{
  "vocab_size": 8192,
  "norm_eps": 1e-05,
  "positions": "rope",
  "init_std_o": 0.00732,
  "init_std_up": 0.0293,
  "weight_decay": 0.073,
  "train_tokens": 759400000
}
Each number is 128 + 32 x the weight over the matrix's rms, rounded and kept within 0 to 255. Layers, rows and columns count from 0. Numbers have three digits each.

# up: layer 3 MLP up, 1920x384, rms 0.161, rows 605-651, columns 64-127
# down: layer 3 MLP down (transposed), 1920x384, rms 0.149, rows 605-650, columns 64-127
up605:118114111112143140112080125140133127139137119112134132113137155111122197054081122108078133134133139108187128158158162093118115112127095153115142143127153191101178155144140109088112129164083152
down605:099159158124141112148152154144146065131127138149158066120128114164113136145179170147083124146131105142103127131134157138157134154144133122067071123113165114181125123178134162144090119121155116
up606:129081086120157129115121123062129136135110145152092104151058118132079151118183119093037132141122113151177137171103135066125137251154125122118128138148098145198144195098180143121116063086136128
down606:106130166117134080089137096173152138137090138075149129111160110135183113174062108127126090144134121160145077166161140151133135151092132148095127070091112174097087101181119054163085139154131134
up607:129156141131139131181127111111138122086119097157162139148101117142110086152145078175103138140183151155128152095095093077143137122066142170139165097149168131097087108069109137119137104151122146
down607:098110145141186161108102155171118081178099131119173159100150067130173197105076091160148139168128159122133118113113146152069106106109135136101120170180182206135141131159105099141092137133075090
up608:069112110147132108138141117172125165137181101091156137106136157094064073146152103121152152164122129111122080165161110115117154162134097096173106157138079126151135180100129105118148131071125141
down608:132130123120094170135072171094163109149116101115085095186095117141168104148135107100114164113105157122137062128110069155081131125135131126107133123125158144157103080175208114133141098145079197
up609:146129105170189142110123111136181129130095127131110137075145162126146190162194096121120177145110148097191166082109143106150160119120103136158125117108106102075139180170129136182128105139087125
down609:100110102108130160088108122096106141127174128145103119156138082152115134094141099091122115144108193128172159101097109145137138146170140114115077127140051151102161121186125134109149110132151099
up610:099113140115133088134157143158135181141150123129142063116157095178143087090166115137079068080098113138073143096110108167174180127159144148172109158113167141124153140089149095130126089169141121
down610:124173167169135157144163107102108122115103141151120136109139183187065161180048165109135122174172123089130163166105124098121103138126144091086136116156102113131152077139139099124133130179117122
up611:122137144153147149145111095119096173149132120132160103113171074138090099146160143119110113109100163085088135121112129071141107138103119166120050122154117179141117132155105176161133088155144135
down611:116151139130087100122128187117138160143093147078133121113080137166131119121126113171128138155127122148154065053097160129126173111148169092099141186199167145135116129126156098145125095111156134
up612:132095127144194130135084102147155117122125104160180124168094204104068217150083142114112107152095110116089120089190104063103159105112184184123105118127097098172136163102127162123146079135101157
down612:118134060114077105115147139179123120108123175100179105120135096207124115144144097122084152099142156147142129087087102141148132148147097119125137083120085072090160098123066137100107134117179085
up613:139120121166126105126142141179103111124199107082138100131101105137136127126095148130162168130169162170124096102098143144156169116109138170119086159178179114170140139145205143125135182145115063
down613:072159180183138114106098151116132079200172163062178156137089141148120155046151148085091113111093188136144151124109168143124111163125132156116092160124159121193141151093142130103163144124135073
up614:116141099091129114129142176132110136110101132120203111114116071105148150185142146112104098120142123080131109123170141167143160115119175082157100107108159179126150147104096119137212104120109136
down614:085123124117141143111135104114166094164161131116103132163130106124085135100118156138137195150120137158094112116129120120140153109130129167083149153118071140154161150149143113126066151095118117
up615:146086176120101129206112170144145142102124093104182133120150125097150099161211106130131118132165110076121092060134135090046134115142152176122097089180133139095115152190116153074108078178151109
down615:156123168126157177093123210102139089085143153086141198120116147084103125143095166092175122138126129110151119132100122113143131154086102094108143154127180093157076070137124158110133127153107113
up616:078156136097105114143149108174128153048114110169171073171116133126154180119138147144124093175166166179132074127133153096126183188192139102114166098143103136160098130130109102105155124135143177
down616:171095114169155081094140093117145128083167104106110180135125147139116126151142079127126110134092074134141107122060127172189116138066117117170133132136113115142160111168111149122090089105139115
up617:080177157126157116133094053171070123112162136137176152145098157100059120108138154110066187195114107122194102169140178128147102100190137156095113106095123045075084148135133147127208014104108178
down617:132089096089123117111147184111159093116083114157075084121153089129136163131102080125118115147150138131115148132130134131091131137117162043192157136127111201172106153108159151152090154168155093
up618:125064108098136137154161154161195124043148126175164137132142085157082159046111177129115124158123118085113146120101140113126105080161180136134162139136183101121125100153127117133136131166117169
down618:183138114151109131128127142076099107104111146178116101132099188110140113118088150117103144207054189165167049153156101145151133102140155147138086127119161073040125079111133153131055144085175098
up619:107132136167093153072150133165116064128085147169148194170095155127107134147175108103159124104152080161083104101121132086186130083154138121127134102130176087074051135126105115159160146153120145
down619:029121192074184109172146128120130102088152131147094159111100108180098119166105125106142126142147127181121094144086119117109064167167132149133133143092081095195150151164059124170153122113096115
up620:141181115124129064131113137107073166112103138103163149089099096190177115127098086171113130129140149134091139103171148097145182191178123137133093031152176145167167120049181116161107098091147123
down620:153132123169122144117136113109053060124180154130134128154179150098181078106148157102089098194135132126144189154101069126181175160173125223034100146126144085185150158152111098106113137084143121
up621:062112116128134133170094111163144117131094121076156140108103088139182115161151105137151093153139167167169099151193132108107091136124060160101103132162114161141076128147087132146183113131102119
down621:166186131107111136091114190114160106152084128171080103171106178149209123153096104129105159132107125068110121129132110122112123119132140123110096074135105150078166133098155157109110189129129118
up622:139112146120159135141111160148094104134148129107130127155121147091117094134185148111106105088151057152133159032134150134093200135138111128143104111157170122096152139066146127092151119139149123
down622:158087136126146136086108101117129144131131171171122086112198082129098185095130134156141132126128154088162175124162113112152054095117172087132097125118092162098112150151146138163108154121104115
up623:118105120054157125148093139083090122168096185088116106159111089208170106117117130144167167080130130113148139154114155092155127106199075111118104132153119173114138166102109116167098174125174175
down623:127127145092156184091175132153128114098121120101112136143140067152113120124141070116172101116128111159103158098097112133130111086092079095112099124163047127150043135161097134112161072143140129
up624:179238198136064120140132084067138095105114178141189098144138144183197152182081138081188207120089179118125168188140171129153118150107122053130205145074183221095068148130041193123122118130121153
down624:082154114133156094130174077169123089117091142165181124201089131139153166113106145126101124144102141099130111195094110123090057126125155154138087073112092133094142108105152088150104132106151096
up625:107144084199146118106103193088124148110169118129120121159115058110125182148186115141186140132032146119152114153148149127080124081088078102128110123197151153129171106178141131173092093151096125
down625:144150117151112112073204131114169207116148073120112119145088130122169085142126093144129168101174068130089178093109145126057126165128095106181168130106059115133125155054119139093185088116104147
up626:165133118074104113125131201126101164151147135182175117103119169068072128116139139147173070138134116116148127122150097115157107133094112134114096160140129141173159128134143124094119103124083067
down626:076153135205103201137134101168116176084120134166114100094115108163172097181148115134126192098147148188070156163109171167128118152152091157125166142109099124137084129123134114147116121197149078
up627:129129114133152102115165129067140167109120061089129109112181139165113103205142081114148159103102128083095145106069120156077134145085140142180100106161138115124101154140109139080084098116132082
down627:106111098094096164133203197142082116142072132181133102093131144100126093133047048159144195168113161114116107027076172075099148133188100063102100146128081092106072088134050150136188130120145110
up628:119076128132136122160094110123125150096107068140107076122172085078091148149107131149119146098097164087166154084090155178175168176148059082145149144199143112110114169145119153136124111128151124
down628:113125088138127086178150153116035125116129175109128116149128088112111108141092083070147134146134127166100128087132097109094133105166126097090139125120158152137051161142101122100146151161091190
up629:153108146164146110065125122204108138100085079069121160130115081083124115152122147171178157134127096097105108146137093092136133080143162098112102134135121101137157161129123131097144138166136112
down629:098183168101155142168064089051112137122126111064118105121151189178170130142137162086157116113167055177197126139175135166109081179140127117117091117128160187112151107149116117139094142145161089
up630:147141153105117105171157135061097112161038172128116108142125101161115087150092111127101098141126108127108133094130140154091112113091124129201177109119157125097116126118108139108079131118126131
down630:148131138158081138117118100173148176115158133105113091145147098114123100100147128155143159116121141139164042151041075122169114111108157055113121103075096155126147203106133121148092172147142166
up631:114067101182159075119092086167202086110169157123113103100123094084127166149113124166164135088087121166130086106111067140139125086210178139136139103131134141112155125106112146136114132122172149
down631:148059155084105146125124199185085163096067094131111105186120124074159104114164118073115136093106129103145152154162149158148099144148121169083125064127131103086106072180200092110137082141103156
up632:125147145050142124199144108130180206151132086142082103108199175106141162112120108111110106130162083224169097091143112186054155088148153128141133124137174165136044132182116093173051094095118147
down632:203129135126157168127093180123071131062137120153093128139137115102126063145118127152056141067123189128132111154108181167188106183111114164102154111100093160138187073177165168039119098111141096
up633:075131111095117108081133142108092142109136153091184151141103148123096128192122179120138137068122094116142137130092134121100063164123144119157113141156173093147162189144143152153108108106167135
down633:096089066157158156122090107109142153103083162131152043095150097136159149157182181159124070137188112155143136126193132090094157107052067127093135240129112159166143133150173122165177105128061053
up634:099136124138096143092154122179140162155121132095147170132121121074072144155120121130193080136144073087165147171168129172104109151100165164202133077095109105094104183125171120151155066107108089
down634:138094098118125110146143199095112112112135143139081085111076123168146115088154115033098159109144156153149101113117152081194179133144104170088035101152148146133121095101116085116056107134060145
up635:130105118109076058138132115058165126168106177128134129050128105161065085135081199188133165178133134122167143156149143122202071118145131172108170142174061154101098059070151151147152112045164080
down635:180091187155137081169061166111127149105102157124080081092119172097087145128164167137073130097133094186111170107119119177167101081147133109162113065156110114058201182169190109109126114065146139
up636:081113133064142144124145158200104139111130081117169154201152143118033147124120095121137103137115079141087135099193082144078153108113130122158125127087130052092140118193109148121160097158111137
down636:217156128122135136130120147108124136162151055099091143115155116146150129107139150123159126113112156114111095148102145126112115124167067098128137162149128116160109129124131165150110139075163145
up637:115140114049146114104131130135137129121092157160196180131060138156115121117100145167092135105128149184127121082169073157114133187062148152120124137119153181137091142161153148099154144131147133
down637:116132177126171123098119173182167139094123150106109132035087123124113077166171133169125161123112089133122150124171135128107110131162109138193079168113146159140104139124080112114074077069167063
up638:114158138115166081083113119157127095120081114103087129155127130130094109087108120147138081120165135153152145157152165114147111144065183141168117056181149102164055154144140148188118090144113131
down638:198148123128114161108148138059109147165134137127123124142138107172143136133135112199110144126054149126164140143085123082071117136074123181122168193113198102108128106141104100110158102126172109
up639:155144061197130129134138123192175183116082107138131116155172140142052171077161132144140196108150140102102109130200162130086149174145166130149186133112136103108104153155154113132152124160108149
down639:136154183110066154086117090045156110130142182154165119124106159137118152182047125102157106090097178078168157132140135141151122123059107107141134090089131103068102095120147096124059135154080021
up640:130164097057158150121153129119103081130080152114147189092087108167104086137129179149147135150108110154134137153131096117102162126170119151160161159067135066109150058144118116119143107111101209
down640:134103091145102085126111126141162134128163137118104104131124171101128128125118141141130080119136164141148172109131167129097114109108113139122059097162099130104141165136151102135104137137147049
up641:124081089167128085162094140214152084099167112128056164084154129142076173140058061158153099135161140126128137182114089132137116097095147154151147200126157116143107147105085125106099106063154103
down641:118126120138117134070128140136109133072133140140154152072053047195141094155170130116130223156184071103123165140139132060106103053136114129104156152140122145118130117126124155198109084101143176
up642:139145178152084095106100139113142146097101176170147127118130105108096119113192146119128205151120109136149120116150129124145173116167105169083144114111163104082074148154085058070115163136123149
down642:121134161115104098132189163122131098143131185143143132149095137087139138186148167128129123141126137195108157105139140131131133091111130101149061131100105243155129104172170087090112131133127160
up643:122170153142090088099146109137170118105137132128204149110163170128089120118082194142121150104115115170116171187213161148128173127101111103086181163099117156147112082147132096125171087157131127
down643:137178158115150148115088137133067114174148099134100136122100116124120110089091140116118142149160120143073176105125035107191061128075103092150147154148163183151070117097106124109086160145116156
up644:141107097085079102132185093120120185090129105127169126125113082076101121095099164184130116176103116058130137139159138130186100127159118106160119074115163152142095072104096080115153187128142131
down644:164178098038154088158105111110175096140119103128050091120195165139126133040125109113109160145123178108101187157147087210075109099154173121166135154169149173083206096165166107163102159085148095
up645:104127120141089191136122185124076134146105153120060134111112187078088108077130176163140084128147176134117144102068138064143190122184105086147150160075085054119095128127157124142112148181108103
down645:133127077128085124182068143047116135091117103083123150095136090056115140142115132149164113071064180118151122168152108098132145134126170102096153118121137136095207177126128124139184188167123166
up646:140140161067099125121127106146093113177161100130117091147136060138159097237147104118090187072122090070064154087122093209151117142155132115088094173205160113088149094161090079102187114115112136
down646:094161106122099069165163137159155107166153116150190223137224167099080117116121108084117123113181136166063158181127172188107134139129089097121136125137146110105137155111186131197124053148122067
up647:113132092121168082144095120123137153184136154113114130166135110176053120193127141167130155135177138141171140123171130184142129143151115145135116131140113140090082161119118059144127222111149122
down647:146157158163141135139131150082183146116072057147159191089160145129154112102162137136124111127066168166148160084131218137142164127178100174119144139079148173183132124090110109125187134142157183
up648:121112100120185134168129160105110095127205189186101141092081149094105129137154110122118076154127064127158170100121136125149144126205106156098135115173123119136118118129130131142079096126160105
down648:083068082136098165094131121125118137147111118095176092094113116172140149107135137146084176163106133083076162133157093143107130134146108104104048114119116110159073139129130164056113079106122097
up649:125078108104127186158114115082084101159167146182182064105055111103127175140125140129168110111150153108100130067113144074176103098118090210088137113132134128134121129168080187159094139071152153
down649:154200196170120065134131143107103089111138155096128187159097131087039100115159137136187152123123154066118189157126099182131120168129127097136052174156116105123114100104132111071097070181134111
up650:148146124115142163080124146165185185094111184106173158154051153157082171110135125199146106157134125113101140182097163129113116106094203137115068044181186111141086110176083105138123154109113149
down650:143112195081136152117091077121151124190104101151101149152150135134161095114145156084177087136081177132121128106120107212160140111176103108125158152054108092116091163169148117109126139121120083
up651:129147131109218138145137103100176187109174139141112145081084198110110156094137140085077171114080170102086120096134132120082127134139114188120119172132150147117094183125181173134123128093106101